config = dict(
    d_model=224,
    positions='rope',
    extras=['some layers without attention', 'local attention windows', 'exclusive self-attention', 'capped logits'],
    init='normal',
    init_std_up=0.0359,
    optimizer='adam_variant',
    decay_shape='linear',
    batch_tokens=65536,
)
Each number is 500 + 40 x the weight over its row's rms, rounded and kept within 0 to 999. Layers, rows and columns count from 0. Numbers have three digits each. The size before them is the row's rms in percent of the matrix's.

# o: layer 2 attention output (transposed), 224x224, rms 0.0843, rows 134-191, columns 0-55
# v: layer 2 attention value, 224x224, rms 0.0856, rows 135-191, columns 0-55
# q: layer 2 attention query, 224x224, rms 0.0947, rows 160-214, columns 0-55
# k: layer 2 attention key, 224x224, rms 0.0939, rows 160-214, columns 0-55
o134 093:497584467436398455502476504461452525497512521518506482410490444481526541465595457475513477530541501444521463496532516489569547487518523501415508511508567512480550460519
v135 086:427488537556478482535469495513499548510538562480445596471476419499443511550526510500477427512533417455573469472488509521525537453549442471520465571496512609537505512434
o135 087:506541476516449505495506608480465424517502465539524442551483503503438446437457550584513490497451472543438455480477458511520539537489501545522543491540509461490452442500
v136 081:481498527497445530544496468532517531426513564520496423539538506578464445429506536445482518473554442554538467542511524479474617485509504450507490506505480480514455486420
o136 091:528426496476469460538524480556498574503511521496461406558470456487526564504508428469495486498469527477504553460496425483451450492477510538489535459564488557543573470591
v137 090:502466504528484548510465515498546576541475485560518467565522515473513521490464487415523489508449430477498502449544509468455508478512460600504556516483540481508493473464
o137 089:535461519526499458563465501554483483495477472492451573502506475478596503446473450534501514491557517506462479559502481463391480525529527473476454457519514490518520463608
v138 089:489463515487552518534494550503523525433596479513535456535536490469546474473443462387550408498516494459514540484631456474489468547415568478526480470466519468482526514486
o138 092:518489500467567467477438426421528503531465451487459505557506503526528538498512484585576494528508518438450489472492528467464432519531519586439441556513485471482469478614
v139 107:460528495482516499494517543522523530520441511589493540502487497480501497556524504494514573526504433538543541542455469479499472470563465547510547550532531481439498537496
o139 099:438457467484493549548549463493564507485471461482491448411491480475510471597578466469500530456527468531572507462486502534553528494499518440464467540525508553552467551442
v140 093:552474511520519453503510430513505493449455546525459610522502505484434589546472566487447519519534488506594466480446500447504513480529491481505467497548502512488487521422
o140 102:483520528511509484465542545469464567490482550518527374530476491491529457512454502512448527445465502511542554492481502516560519508468485484506533535557512505545525464468
v141 089:502503514465470508556463485541561487464498482472470543552579498461483510455464512557458495478496468573555480528533485475513576487484508448524457509560547493493499525561
o141 094:590500526465447451540461512473491467498497486506545468516465460529509406526479494519600541507477532449493449566456426463490403490504506529513532440520507455511553450472
v142 094:483508486492543464465488426513468479506517452533516488450494539435505472493512595509494592489514487491497457450471494467477480472641405494501510522512505463457539474533
o142 095:489515526523528529514550579523523473484560547416420563465504526450513491477502487545478447489506513506500502456523535497551524567384449427474506478431551485483528463561
v143 087:536507538506516494512476536510414527539535582520496560505479449567452430476495517533553447490497513505526465479506458557439517464461514396494446497474484524484572505440
o143 092:496410506487486517532412501427507465416467427509491565530525494507468479484515557555526551494543480523438485521470444533385501507529550536520447535556548491508431495496
v144 093:470514485491504530476476488525504519537456480491513521541500435464582415528551499478534469525475454543518456525427502540481524522509524528522438526579536549460471495490
o144 088:579463434453432493591519540596499533472526508509463443497459574507476522515525422542473503512512562535509517502508456526451529478486444459486547505547492478437566496554
v145 080:517486528522498494502516467536460477446563559538459568470490506561524481503489513533430497502481553478565500434431484490476522440477472521443519548544533504571488505465
o145 082:503504502442487508489579476529510517497513559506524367510556477519467472537476528489473502522439525531519494438504518551458498571466471503533548502564487499456504511391
v146 093:510470564539505536468499473486485457502551474537502546496551520441537562516482496475533487499480566435520534520572504493496553556518510474478546494461483547524489506465
o146 103:574570527548500477447476513453518461530540503510477470556535502523490423478508532463541427527404493485504466481494547501520456482445487518515516484438492481477499426553
v147 093:513515476461533501537499491545520498501553477523501522525483507469530429427535551504506571491506507447491431494516494424501544503520474440505448476557474499524521530524
o147 091:518451480483473506586475514537563506501497505492431435472448463462555507523508457562543445482498480484499567506538428572446475498421522482500503541526553522470556440579
v148 101:470567488551488510486531535475527497480471395463540456542516516426541484575597471454609514535479491516513530511440512525501382514488483575516547509503455491486509466527
o148 105:478540533458548547506491498510489531529478546483538535443525533541469541502556474476450540483496496520494482486487513479592545462578471495482486502528498514494454504452
v149 091:528475486497465494539506474504546491530507453505471429523550531516471514546499492498458461508502466497497530546522493469518447437534468501511501389517454561504465514448
o149 088:467564547542456407463511522495394514582486495528521496460490464496528479460447546519448532426549513516498517531495478507588557525519506514493527537523460511557503472504
v150 090:518517465483464531489526556453560519531511445489528455415527516454476518477508500577520578442534429550573489572507506440489506518558467418500495537499570501502533484548
o150 093:424522487486519521498466502482527539511499492488525518484507508497494531528460543507563514465458545520477514495566539542661524414443540513466516496451597542468470536500
v151 088:519526523518497483505532422492435448546394480495561445508519508429507517499520464530455427491487472457424531451519472564471510518492432537515481537489480480499507495409
o151 091:526540472549509550438501447507470475487568570541495576479586486554408458507535505480493535528497462571524426527525511420498479495531528471492486500481449520509531520495
v152 085:461459486498521511533480452543479586558530515498488448528477490521492565471510539468477513468540525521453509501499499479451485402523428603510471518498464508555496472551
o152 089:587423536604472444516487612567532443531445459475514536522436519536524511460506554469472583463524490385447498537464499458526515546460433502549521514536540546527516499504
v153 099:460532512551474490498503498487444494498500536483553567506527476511448463494540488501529478513480448544517464459535514505491415536582472529509520606497595566519492478434
o153 097:530521491453567460499531557578522463465577490498446486499549527473518534457504426557480428527426567466538438479527560496512523532496474456458495464408452463480483501583
v154 087:490505454533469531471530474454468556578510481486520566535470448480471508477492529508552494468558450461492530527506481444495455476543486503521482490434498527522463459515
o154 105:489460585561517444522515536495506507423472472514476541506479522482531521410458495495555423454486524485463501469484549491467566528500523530488467509495553502506477506556
v155 099:519469520567498550540549468474458536403587531530458515511520525442516558482518459484439550519492513448543446501501464536498512502407552570516453495500435464517513512496
o155 095:542519575574490453450470489486518553511467477501524468561505512533502495516453541443551443479511448529414468536483435520456534470462456503528521504517444524504458462492
v156 084:527478522490519458512524538517453469471535488566514485510503532494489514545472469420513481500444592481404529484530505476467488502488482569504517558509560488416573491556
o156 099:454488428435556545482503479506592478530481460472474566444564474445528510542577462475493536505492441464560495540522514551467502522579490446452450550427464492484491514499
v157 086:551503500454491487526517515578442461573541507518491453496504499606544449541478447559453499462455509556491497493495474481493505516550526488512466509584494555507491512414
o157 086:548493488561419528487477500509497456523433525547421523496441443447486481530495519521475506487560477522521507524483473519489548545479545467499558565532530534435503491477
v158 093:479549520536489510479515512470421590530454472515530528567528490569504458494517485468508500477476422608513495454481444575473486541496478620462529531512491612493483489432
o158 092:502433459491442469489410494564537473491487490560444480483496441462493591476527482523482518488551519479478464493483540487402529504537532464513505550486469530498515610537
v159 085:537471534463489498499435451498536478506512538474479439522561526424423548387443523521452593517535496484542427542575449490541565495509510495521507576456487522562470474532
o159 110:534484535509481445549485508447465505505521534487466474537488470465536504454429513476520473503478489470471562493503540434559490487476523484498554415494510517521538496556
q160 098:443536456492465416534519508496533559437475556502535556363514525483502428490615486515451523543558484521494548545492508536509528554503536510523482489460510535535494550497
k160 090:452513402464494375499521515469578525463403499491535523417459484531509420529603478542515496528549509530507531584486513502474497514503495492443464446477470465507506525487
q161 067:499451500523532493538494451548526509530522570499542467555465464428458517498489475468528401530478444540522526555480556483515469532473524458486537511478462458523475513524
k161 095:493546458422486469469502572499554556515464468473492457448512510471527497561581543550512470471452453500437502546464556439499476450558512522427500477446398441538515541399
q162 077:515445503557506546532454484512563479588528526553497487621465449487489556512429472544527432492458513549496551445466519480481421484493559448533491458574514487535532478500
k162 069:478545503488523536483476475542426511533566454467492514577571536481532565580426509472571498477489486481515507437525533502505483458510575470511438493519523452533498519454
q163 087:526482480542519562465483485471516460560551448483520423606479556462507562452366524461589484440394511441536448476525533456484428427493524518483477407530529480482484484445
k163 103:534492492589497560486474444525388442534543532497590534565585535464530486461404482516460528504458545459491474438482498592488541528485500556524491556534503485464458486567
q164 070:539472463569509534419516518492555459543455388488473456576485513518497519394450501516545484506407536540539473477483485462500486466447501523540470402512591482502505519453
k164 089:474466510511471535598480552524464489548524519637598518545566504517509464434420448463528540506530552495500447445507453571528511455407562505492490516576548522486491469488
q165 086:463539517455506437472534514458476545427479525487450522399490460506469483496565550510471526569583485514499509553501467485524545523491438477449530557506447545506456545511
k165 098:489508447473511421483550565467579498500399480490454488454470513498521432536556490509514490491538480469457546589490489414492442496547475482469539469448440515513540489468
q166 059:477503529515484506488523480483506561500525469478486601391578521392539561487531533522406505490440515507531454523486502509511538495538540501455453474492480509426511469503
k166 062:439493496588447439536533528541564509455522482513494502537515483540542517490563512439550420468481536481561467477528395558530487511430424513509516451516538490486522524446
q167 103:488560523405516464482556517490454569473450546527473541370507485493538460499573488516444505534571504500499472535520476547523553587538466496453496545458444524505486540529
k167 106:502498488443532448487517517478600548487446488468409498448457477499482511523600500449506454538542456522561534557504483401504477455512488473475524467427488472526518508499
q168 095:535438438582468536502442483502567462558517462476537515592461519484481532518417493545507506471360501469537520530440501489510506466461538535515484425529544438484508494492
k168 091:541476493544471546570516457540453426537540541477546515541517497513560484438454485532529493490447471469495482446496529585529555451474504511493469511500511504430513520508
q169 071:458603460492575443478520540471423493481454550493522526434592437455496485512515480490484501475506528517497542527510499601523530540524468522458470523500443540440486445483
k169 074:486525505435517462449537540453575572469446478542442446509507478553526499532622481529525440532434455565503467594557563455524506465458449486410472426451501480469439576485
q170 067:458488469487420455497538548505455541491442447487494494395503549509539553520533492462443552494545502508504520485533526425468472512585475514453458478505505545522458538579
k170 073:524491495502530573465501543444558537436528533465474498460423459539532583469562484399470399544539450487524535514513489521466494506475442433481507473525525535536499506495
q171 089:463579545404501471524543504526452496475507506481520553431586502529509449536609489516436513543581498489458492565492507523512499539549454476439534552483463539502468556559
k171 088:523518464465521416506565557486593534481488477428506508435485499500516496533604534515495480503540454516507518513502473454527444469543437475488509526465469474541502495489
q172 093:503532450456489440486567550508466562489398551484496489395506479493527558464555490451448545538561443509479501557499513460503545529591445461449548510529512571532449560527
k172 099:540495455434501443505562514432561596481482510465454472414478484548503509530556529460495499570563429530510557483486494452445522495481482440429472519470555535531516548464
q173 074:521478550426535497633517443485464546451512557458506512498450510509576456514501398547488489541562485456584530543504438490571524574410506468450488506520523513472500532547
k173 080:556555523435462472505489494547503532513482481503470581508554518486475495523489501515544476547482479490551435490518469494444522434514505522484491508433368460505455539485
q174 088:499610582411584450543516496479462502465514492528534587446530507507458497492522500497529491534568514521434484549550476577522468508552490487480550545473436511471495489500
k174 072:508531507486552409435493500483534489406426523448488467442534511480414540520563531519487459530528471584506490529511515435503450526576451489492479500438503456479550568489
q175 095:480444447531524547452445511528498494561495482506545464579426477551480483508455542513546467474425476498488507512495533454507539492488464543519550441459505443562503458485
k175 088:492425529536438568552489448502479424537493476581468481603513414532542502471477500511515532506501475503476477515507530527535594510455530527522516501482584532522535467472
q176 079:471443484516517547552488509446471514572475546542514466570472527461445499467506443572477550534478489542498539549501506425555467532460495468515500530544538516529440551499
k176 085:499476510469469470484451497516495468509431442517632524528540536503472488561470552511548540452495473453426450525480528441518464458497506480510594450510457487438485441439
q177 091:503454554562510508489486443510516437546615479530493496570492494478514458488392382525518495481446581472529505457494507471514495494420538485561490469549535433522533411463
k177 100:490478505545503559523476500509457432520525481557535489561528483468527447457464499526526491512419541488484459495505557552513489491510533530521474510471493419445485466494
q178 103:453484458425399544535551471473522495552469614522424513538475503502483520528490474473490536529512552525511539427486459508512522511413554521457450526557557517486497524532
k178 076:518571476492508517489517516489517502544545484418500580468541503479601434535539440546483552544512577440472542473421444562486455490510528531524568585527462493487455513504
q179 112:489552498473466493592531508483488529517506549466466542521499541465467479517499434482501543542556545512528514439497470534506478503469537482462404577593549554539474528502
k179 106:508546408522553469502508483513485474486461512446518461442535555439439449466484471506526497560509506526474486497580484465523434567539484482458481541481517426512490504533
q180 089:423558471577519509512490519476474477554527522478536489454489505481441547534470516502536507524457563534542540452474566572559467494460507532517468538521529531507516493498
k180 116:518480482522549518424424451538440456535454447508525520484566508499478519505444560534523496473432552493480516538527604446570525460490503519525524448418442454431558443514
q181 101:506538521514454542504482511521561486459562501497460469531468442510452540530463518480503457460419560461518488462530491536509513461458565521552467409518475449499547456523
k181 102:409480516510430515565529483462502512482504506532461526529469559440521483470504455425531550577517602513506523407460468525527498527459580500514411439545534531531466456512
q182 115:553494528472543492458482502558457511466481484533528510506528503477511547507460593484500466447473434492421423549517495503434502456545483539537579460466377473470525520517
k182 103:502504550500417481537504526508504499453500531486431540491442510496521531509576481477444490473520477502508448490434447551497527535472474558542474445540529623503484568476
q183 129:445479531546518472453499491483457539508479624584501561488539528512519462499539537499547481572548467611483542549483475503512496438447554506483519560520554519401503519489
k183 131:510519432491399442530549501575506529446469530487548486419531509481513510514542523510511507520544500503475545542487439462443520424415552421483504460494504422489485558473
q184 117:506523415418527486526516536524551523566469420447477444541494514445415541470461533492526527423474497532478464544542474475468518499543492508515464398449470486546463488479
k184 123:478502586507549524556420523466512471492519480418554418490473530544475511524503464404466559384491544463443490466446500510523460507528422520534514553535598505523512429536
q185 107:471426473558464595539561515504518501540553517481454506536521531499462546465502471520515468495563471537475566489425490469495472505468404521477450454521583482585475486525
k185 103:607420562482582486483465533529451395569502460399544486504524491457442482507481490495486451419447408483429557495524524447482579508522429502543572446447497432504538509528
q186 111:443559497493553473531512495508465458445543514489585476465526522465506510473475465537502517518489499498488514518511507517552536521526545490520468575494527491516545487472
k186 110:514513487516485539469466565550518517467481463553505463490562443507510472461515551539522498538475529519479536512473553527528530476474506458480458466450531475441539507458
q187 104:530515438475571500499539538455537513563540438484548491462513501451499467494508500527554458477494445518522495494503553465459516530501433539500451442462528467557498511437
k187 109:531545564478612537504438510505371444481560483447514442484501500568482466481503518434467413424495503452473471504494483491513525489517476501512536500450495448479522485557
q188 129:536551387526502550525539559464592538502471476457489513525479500528489503501472515514557488523488495531514450505529500439424470475532540536518432393513495504540434510480
k188 096:509473545542521600484483540477431429477541420462511395571487446515513545494541488466479514449463523503503471431581551491529543509588524488504557489560543436488472466547
q189 117:498530599526482456504510524545451504496502520469486497473572492490577463508556510527470518530568599486506539480548466575533528500430563549471492655455444548425532446570
k189 120:485499469530399482497517505529505492492540544459477541464497464544475492465533561563533447526542571514539535512544488500509473503445588434537458506469502497450521481483
q190 125:565555453459567497513498494464509474520545370481568422511522507462474558520475502540497509515420493434482478450555520460453503508590555543528489437538471502552566509418
k190 106:497506550607575567547524575491399514466506462528505428479480535526491496451443483432489518531498527518463480492499559519560482535597473454519461526550532537477504477451
q191 106:532456539509464537465517534465494587536546546523527527460463471526450518462544541530483452496507461442485497517501499540494494499468478478524411529500516484497497490514
k191 103:522459491454392467536521529493465595502529510498497564464492437503463429472512559551544519458534533484520469501515467482503506454506507515426435474469465463577493573451
v160 081:467449523611466494509478519513486460536453470498521482541562452465540507481443527529541515482488565567542538470466488492510506461482534444556484478479523559535546527582
o160 088:504466551534505446496478457503467518481500519515577505553605485521498508496456454562447460469512539507518523486481565526611512524496505511522573528510505538504550496504
v161 101:482551508509524490479505485523526490516500497496507540448477546485474546471509543481441521538454456460439517515501507491504559540539463459507531549533497512509443500521
o161 091:471543474507544529474557485503554504489508493517479521508495484518477478513525629420511542510444429460394444491513508488430564489477546475566513558505508515475454530491
v162 077:503515477518522551458514508532452501496465456492484559455441536501493571459521490590478474497484462505436558532489498526496496504547500494524517475464555520493464442520
o162 087:453565508445490585449506515514507484447537546451529533438432568500474455488456534457443459480411495463451523461496447576490505537485532507536482476448562514486456440458
v163 084:552407480530553478459506457422492546502431557541547445513500572514447498512462507447473511524530407495491482583496514503481514526608442522491496516458470484494449512496
o163 094:461443488513504490432554473506481494535393532498495490513492513483486534496453529464493508515548450458523462518463511419450517465543430490526526475484459468473485507464
v164 078:513492438455556554578530486449529516493571571514456504470461550542501441498432573436549442462509551496507472502455455483517471441576473514494504460463554519477492573496
o164 090:489472499482530494543569470466529490479441534496504483481509473503547467467523505512531508408491561523570413578467488480386499445527475514447529473519523511492516525489
v165 081:520455529521518523442530475491580484536496510553479457468531469476488475537477551503519493562462524459509476539491469480495484550517443509522536460469524494548431528505
o165 088:481507453546561585525574427532515486450571569531506481488492486437502451508463505429476444559478506519527495475531522517495540500518416453518514432539535472539524483437
v166 088:499569461528506505502516526472521449499498470495461530512489469476563507567480472545487467412508594470473526489479483532486535507548524551497503478469473577546490560533
o166 088:515573493470466517534465516513527478558513502465517484474427552494497479553532465527513509478466556468572527452533493555520495470537483536451498499438574556551496533468
v167 081:472554477521531484453485567439440504487476490509499540437521505484488527493486488533558477587517514558477422552480483521499507451558480556532437505543514472484473512525
o167 082:439571516478510470411472514491489401507497487516485498453527538518506531457477508554520479490507543573491427515465533502430528478556546500568462529459463517470496465470
v168 095:517516447543517530504477530514430457516458480445575508492513500460458420468478432527559551498402548499532519475522535508525483471503564537524483465435474484457516501475
o168 088:522596537560508474478508486414446491466465473449529532508539494513497394518452475580503474526476576525526510512491526538611582504555573522490530494451438568458476494476
v169 113:458498500487519516479500440490510515559487504589506496524475489479484637519469538449518457447479458434465483517452563524534533475548433447489498568500510498491509485537
o169 080:456493460459503538511532511476533527570530530554497452513494528514434598526488492487511489483460479384508440467453548561613482480476446489541457494527552501452515520504
v170 094:568535536528479539528484537504521484462562490440415462495479514578485507480498501459545447537490523491521509476459477425521520453512495416496581501525457525522518517503
o170 071:561486598487501511517495517503437511444505556507510455465472477567471502525457485504543484484477525553479489446457461461508492466477496432465534549550444468531546468502
v171 082:559517486547457524405473523492546494485538516438494455506505456529501457534550491520557457501532482536529565456531488545557539522517612541462505423454493399495585493460
o171 091:532502519535556539468421542513407532450417509491470480447536477506521510549509538544537449547521471537466507495524513554546491534522540536496515409478483448455516440554
v172 091:544440607551452514476536445511481531462546462544416482524467402548573526478500469526493453475502540540479557508522454514510526495488482453465491498471460495482485509520
o172 092:564466579508406512474594508536445519465508525503470428511438506507499503514485437481480477516474537510529565416477448543483485488470508477474446517512447516515459520485
v173 080:560509524456521447486431489521519483515512492551483447460517508439442541446538546495547533453479516465541505490498533464507506564519484410525558515530455472599478432579
o173 085:504552510521584531519515475453508518530591514517537535468506491467400539520519583505526485448528493434469484482549531465556479563537451475527544529526459436527457484523
v174 077:436526467454454521560522498486525576501476558528480511455538538571500389527526535508489487521472509551560496571513507492438493439473452521523511456532511484504463510442
o174 082:474437417464500540583497472505500452509527527546551476425482503542498467527477552556565479519458505482524484526549530456443442475450493483493465480539515485534546488424
v175 084:436492494547507476484539548485422479496441529488569527526533541522538428459426559468498465495415436543496467436482484514556515419482558520510495500478517509494509534455
o175 097:463552497558517455481549500437482479492440485502503543570525529577576410470437507542491462501496508500478486530455507517519551458538616531534491504510476574461467489475
v176 070:507486531494482502543504462549531568422566536539499537522501541508469595541514478516486475570521440563559492564523457490441469491414523563530407496527547476472522486482
o176 079:515385477462465531501515514601476522523539473526468541508517505437454624468525473513473508446460469505460528570415531474467475489470505509507429495511481492482502469514
v177 085:500448581448535528418490429523498506514559512516546470514535440492469523539513539449434539458521530441535480514521529478496474481516477459493534483460476499474502532557
o177 092:550404497468574485435528473510542555509554521525502435496506427482426526456585487504442555466453517448527544491497572474533453488528457488457555473500518525489575590544
v178 082:471570545493473537447516470508423456444539497512528445469548451466427476493501498534596579453467550466564491533490557476525480458462512495488526500454451493468518446515
o178 096:513562524471498467437536454416430482504550514508507486477505500511412460479471527604498443491473544535553534532480566571635509557500501510493523505489431531486466448485
v179 079:521517527547472578430467463576490435492533490485494443508461507478514561477591474521493431515580492499407517533431471571517417485437574545488391524503551500432476486435
o179 090:537550553496490556443416504605448526460564482459541466489502490474442514560590459486481504486495485494482562512478489487511462531515538568478470466450583534452474527528
v180 102:458550496515540462496540524476492498473480545506456538453554508490449474544505496545572519575516475537469497521534484442470459515541499515492458568552506507564447518561
o180 058:471535492486528526415539488475458490472527519500563552440528548578444434521511571459511447466483390514429459513510508498334448526534519453530469545543483417556485473486
v181 088:525547478433509521561427470538581557522506467483465471522570541487494557475501510501526548502523488490468432484502520450539549547527485492490537485471465479536485471552
o181 099:528522521468512534546438518527570529496526455496551533479530471484482550486535531504533573485492507461472443485522560462435604508547445449491524515486477485523486470578
v182 088:554515531547494473496476526484563503503495410502573499489516450509498534450477447459440597515578491451549504533550519520540508543547530505503476542497441545467538512452
o182 100:524491517536525483488418549491561479487484479483471465455535407485526574421548481525455582528601474464505498548500495408556488470547520465475538541444497529522532531525
v183 081:550549476461464561547490500431486508465504468536479469451497482592478429493502542562525565499591495507448527498542419448519468467550444478499474498540464517478467521460
o183 096:532530499529459511572507476467508438469488519555479487448459455535477432494524492491548523498497479565471487552484447482374493514435498410473521517503435444544514500475
v184 082:504479506556447531542477480519530539432521469490406441506481432560589473537536515465483546520410589466471507455460490528507532511499489533465552446509493521450500505505
o184 083:581569522481428510493476447523505520462473516489460452527478512583530496537539459467483501560427551503569575380484496501590488548458543485510516479564472514497517550490
v185 086:458516472466526478484506433461458515538484511539487520561572536406406540483406522530533539537439510482481514534549514495486488438515445504520499541575501438548482450517
o185 088:465578469416479498481484483458521498533481461536502509537546540461401522477452540540530508506498469488440478555476510508483538524544455486495459519563511479519446457459
v186 083:452513527481480506545522489480490496524519458511432534490445484608494525533547432416447521560491490562442511444519416526503542498520519535468488489487481468451520562504
o186 091:450532495466441580564449532531464510463459494527440484505500523500509502550530448444502503529468513495508518456532400491490515496472524571524482502454544515465547531497
v187 095:510523458554463474483497530518506472493472458441496439498474495513558481518477442498453503527490442478476538464459447526533475486514537571491547468524502499458506478450
o187 098:540535508583475502509467529547436453473485524485482465535467532515604510531457491457449473568478466544454523442492476510546556497488545478530497503481506506446510480490
v188 084:534526570499526540509451524489504480489520485494466491500534520483542494479465499501422437582532514519535519501424476501525497427499449419503549477519487487576522538443
o188 086:510498525561574456532492525448518493427517469472519451525501494508513518494416497464442506555523554552484437512488517446468494403525556455535522495517524535539524512443
v189 097:488473509544508528428495445464516442508483468445468481444476509483514434542513446482541432550463516515449539513465506496503489430489557471458488446466517514479555533428
o189 089:532555498488458499525393497466522458498481504481468547457484555539517429509498463448554436576493469559608502454503433526557421487493541506466482430500543522506551492461
v190 082:563455577561490455499453407537603484439523516483483466537495416571508467405565520525452513507543504528515579544520477460514432564473573502508408478469475521548500471511
o190 092:575456568569535476451443503529516555462551475457502520568497432495504524479545497529444548544564493514466562560495511436481420490522530502479449494502422537550487488526
v191 073:472486518484469485539379527464562531553472441477520505580551476500538489419544499451498521442534477410503472530564523432448470478468480541505378539514445522485468474433
o191 078:507445512494490430516406533480537527555521495560518467473591466483516571480569471550549566463561445429495574536521502432514439501493450544437472502497573492533537515535
q192 102:468504552565457551528470517530451506571488518520488482552502493535496500433378483456501534433471492456534507473551576509531488499463528534510500520455537554496506510536
k192 118:498496526554462596504438475496491486531546510459486465574503425420498534445429472491499483499508479464562460450509591581511588511457492509545548530457504480436514508507
q193 102:480534485479505520466450530435470544474433533440486465455509490532504504551558424471521500536529489509517510487582440517477496521496505529461508528506480628527497593512
k193 093:485528486472478525522528484546471520555451529519468500508496505526479526535566525504511498486463467478425520468469456553415489478506486558518494495586471456504439520516
q194 110:454456545603495533439464472511450489534576532570513527555496482467455495445377515475499518419438500509518482532495550471543541480449518520593545520485502499458517426495
k194 113:503498540560483570444425506459436500499561550480541466586540471507438536478451497522553516483441472478549432480471493559556565514486512535545518544443438500416553475495
q195 076:479506528520467517484485479485453507515468528480450464493548502466475486463512508517456526497506447482534472528554457539541555515505513548516493458445426497487453524552
k195 078:482500491549463516514452478484449537454463487477492499536449504467559520536508537495505495483499494446499530525470483571478506431437477534520487479541486504485575459526
q196 105:515551442428501473555545520453523512515438504438514479461475552542536464551615484536462521552522530515498521484540448499454472466544509492388507528579483505505472553475
k196 120:540491460444473454533596510547547493526496472481450511410467561525457506516543504454452524529495503564483531455515477436437419499502545510435497466570549530555428508456
q197 073:621458546461524477501536556576548478508557470531504541462492613479523487503523459523455471512464544529467504480433480450497480492518456427502475445545456507540530491565
k197 070:543508556521569509501527508557562490526531503460544503472526538446493464478490500491486549486542489548538495555480497459526550527608533380460535455451457564541488493461
q198 089:562599493397570444517535534495553519498498477435472521493494535508536472531582476575429509578509495559487513523512381461479484516558492461418487505566470489517498517501
k198 091:506528460446564459494551516569607481500539497486499566449464511498460510483529538508492490519515457604498500558502429404428434546560549457448527479537530527577463529443
q199 080:499414500570471513478485489593554522545516505565550505605471501488477517467461531493492474449445569506545484527483532538537469464445527485566518515506560461512491442506
k199 087:478514488530510525476485490499493462515530546490587449566522403458499492450431508567516513456467485493569484478450538557567533538537504529541500551451467475468540442515
q200 094:517582492452526441516546554443512488474477470391467522429515515522487456520484594565492530533500534531479502474507525490489455478597424476431506446507468500545445536552
k200 098:448543489439517436523534531535535526520541408511458435537442462492438530532481517502525509529520581545404519459503545431432426437534499460475470555562511484523463508520
q201 107:474541423420568429547553477474494491536438504420570457486503547492509499472570492511487502536533497569516546505498415473505459537540540499399520559532469488488481528432
k201 108:533543448477460487482596518529549456512482556452474519451503556486515472468533506481461484534568475608538511534541454397451423516588567523452520470550546550567432515416
q202 107:519597487432580443520544525489473550431459473426514536465509566521570466501574471529449512559541520508507530518463451464495499603534528460410501514490460554540475512521
k202 107:493537475458570463513560544478513489476487454436482508443500557519512476495542500519463513524492462532460497529502492404470465557491537436445507502529477521553489572476
q203 083:490553461524532468518500505494445552570574467557458541464488454579503478527496468458511487489470469477478531518547532439483511534460484580493504608456548516585536490567
k203 083:416562461364547489558466513473456474514528515438476483511497464566497493425482465528553478463487450499428504499479503521541559470591489419481502574452512397499501550496
q204 103:533513463458562478569477495446571496557470485438497532497447490497512464516545527523468541567551500554477522545483480520473516537540508503405506541526545540513415519538
k204 110:564559493411510454573531504465534500500496451478449514493423523517501491502565510501508475523551508515464474516539453464435497485525520468466528602560560465542398589469
q205 092:524566483500553466494523523439521451531544491518522511452590491479582477496534443494428527546556508509523502542514421445510494474515468520477497556469531506515496453499
k205 080:483521461491516511449493514498571442460520522511518556473482537486553502455523499465461461460532484548513465631489499486422401541581506439462545463493571416512435492518
q206 106:524632439479580428547553507466553548460470482430532493409528550480505463492551476509479528529488528547516448534543492465494526544547511441417497544515519560553453558505
k206 099:504605452417600469517564534463578517450456473411481528444488524478531483502514562496494515496495464505483512502470462460445469518494523471462468580541538541568407569464
q207 078:544574539515551488515661497453457518484584472492449530489515472524484483476507481469540547517400454448471466501532494448463546482511472426508554508482494485558516481512
k207 075:551487551544532479535540499499544408454535490504490460472516459588512455503464579525559561509428512508484482464469527485517434494525500497466511463446455478499518399481
q208 106:476423539489510584445466442576418462514530467509488434493486513498486513504475532451518492534463512435484428479472565527532486510500465514529587494533491507515516492495
k208 095:471457553476540557501427468526490483533524503505465444498515464480496518476494508469513600477520497522474498448436490518513504487565524571550518496538445533549524542498
q209 105:488566565497498467555524515492493516474474513495545530408518496493500478483596477501494502548516458554505521488393423499484485569518514462465510473531506582517471547591
k209 111:489580519424544493571548522480537488546469453481456492441494534517524432560533515550477480559525414552469507530453427523461511488549488440413512491531486586548503540484
q210 083:550483470429589550540510515476400507527483446536529500503500529474503510445496501525489474517534438414480456620445542509513435541541439461475462532533564475567524463474
k210 087:521439500482520488442500504497460468520515481466476472566515479480527482499434442513545511466461448523550457558493561543461499552499480468503557513461586468513459464459
q211 110:476446576555453593498445445552469474551555472586527541559512495526529509497435481461531437416523476472526494562478567503495529515427456577611520482439535442517504472476
k211 124:510531538502510562470381494509459498493557495493549545526478447484501519528455479508521490423465444450514484462506555599544472486504496486584481499461508456444537449497
q212 110:503478463476466497493508500500579500559489501519480442470562490433570517548481469489492573500501550462517499412516564516519476517463477552517551502535506463431548457437
k212 097:523499443523521495433504531518545539535456504513479485563514537475522488537486450474454524572489507531501506453455526535540486575446523544455536490460531493436540485478
q213 100:516551379494512421513558540488419523486491508479493538537546502455459506605501414513468498504500526509450504497489467538526470519497507603467442549482521476449544519420
k213 120:560567460444478434560517540505425528455477515455454498495487560503521477544534441451529481544520446555431525506499411517479515512515523576459445564538524494525502571483
q214 114:517464503576456515508499465497501492572509574604541491519556530507450497440458519482560448510533483541559527544520469502480469456443506466536562430473521464573462539489
k214 095:508565571560489499442522488472473447553522554555535473488607522599467513508402505496466420399461450495570474517525486499559551532496532477490509482492513523552450451549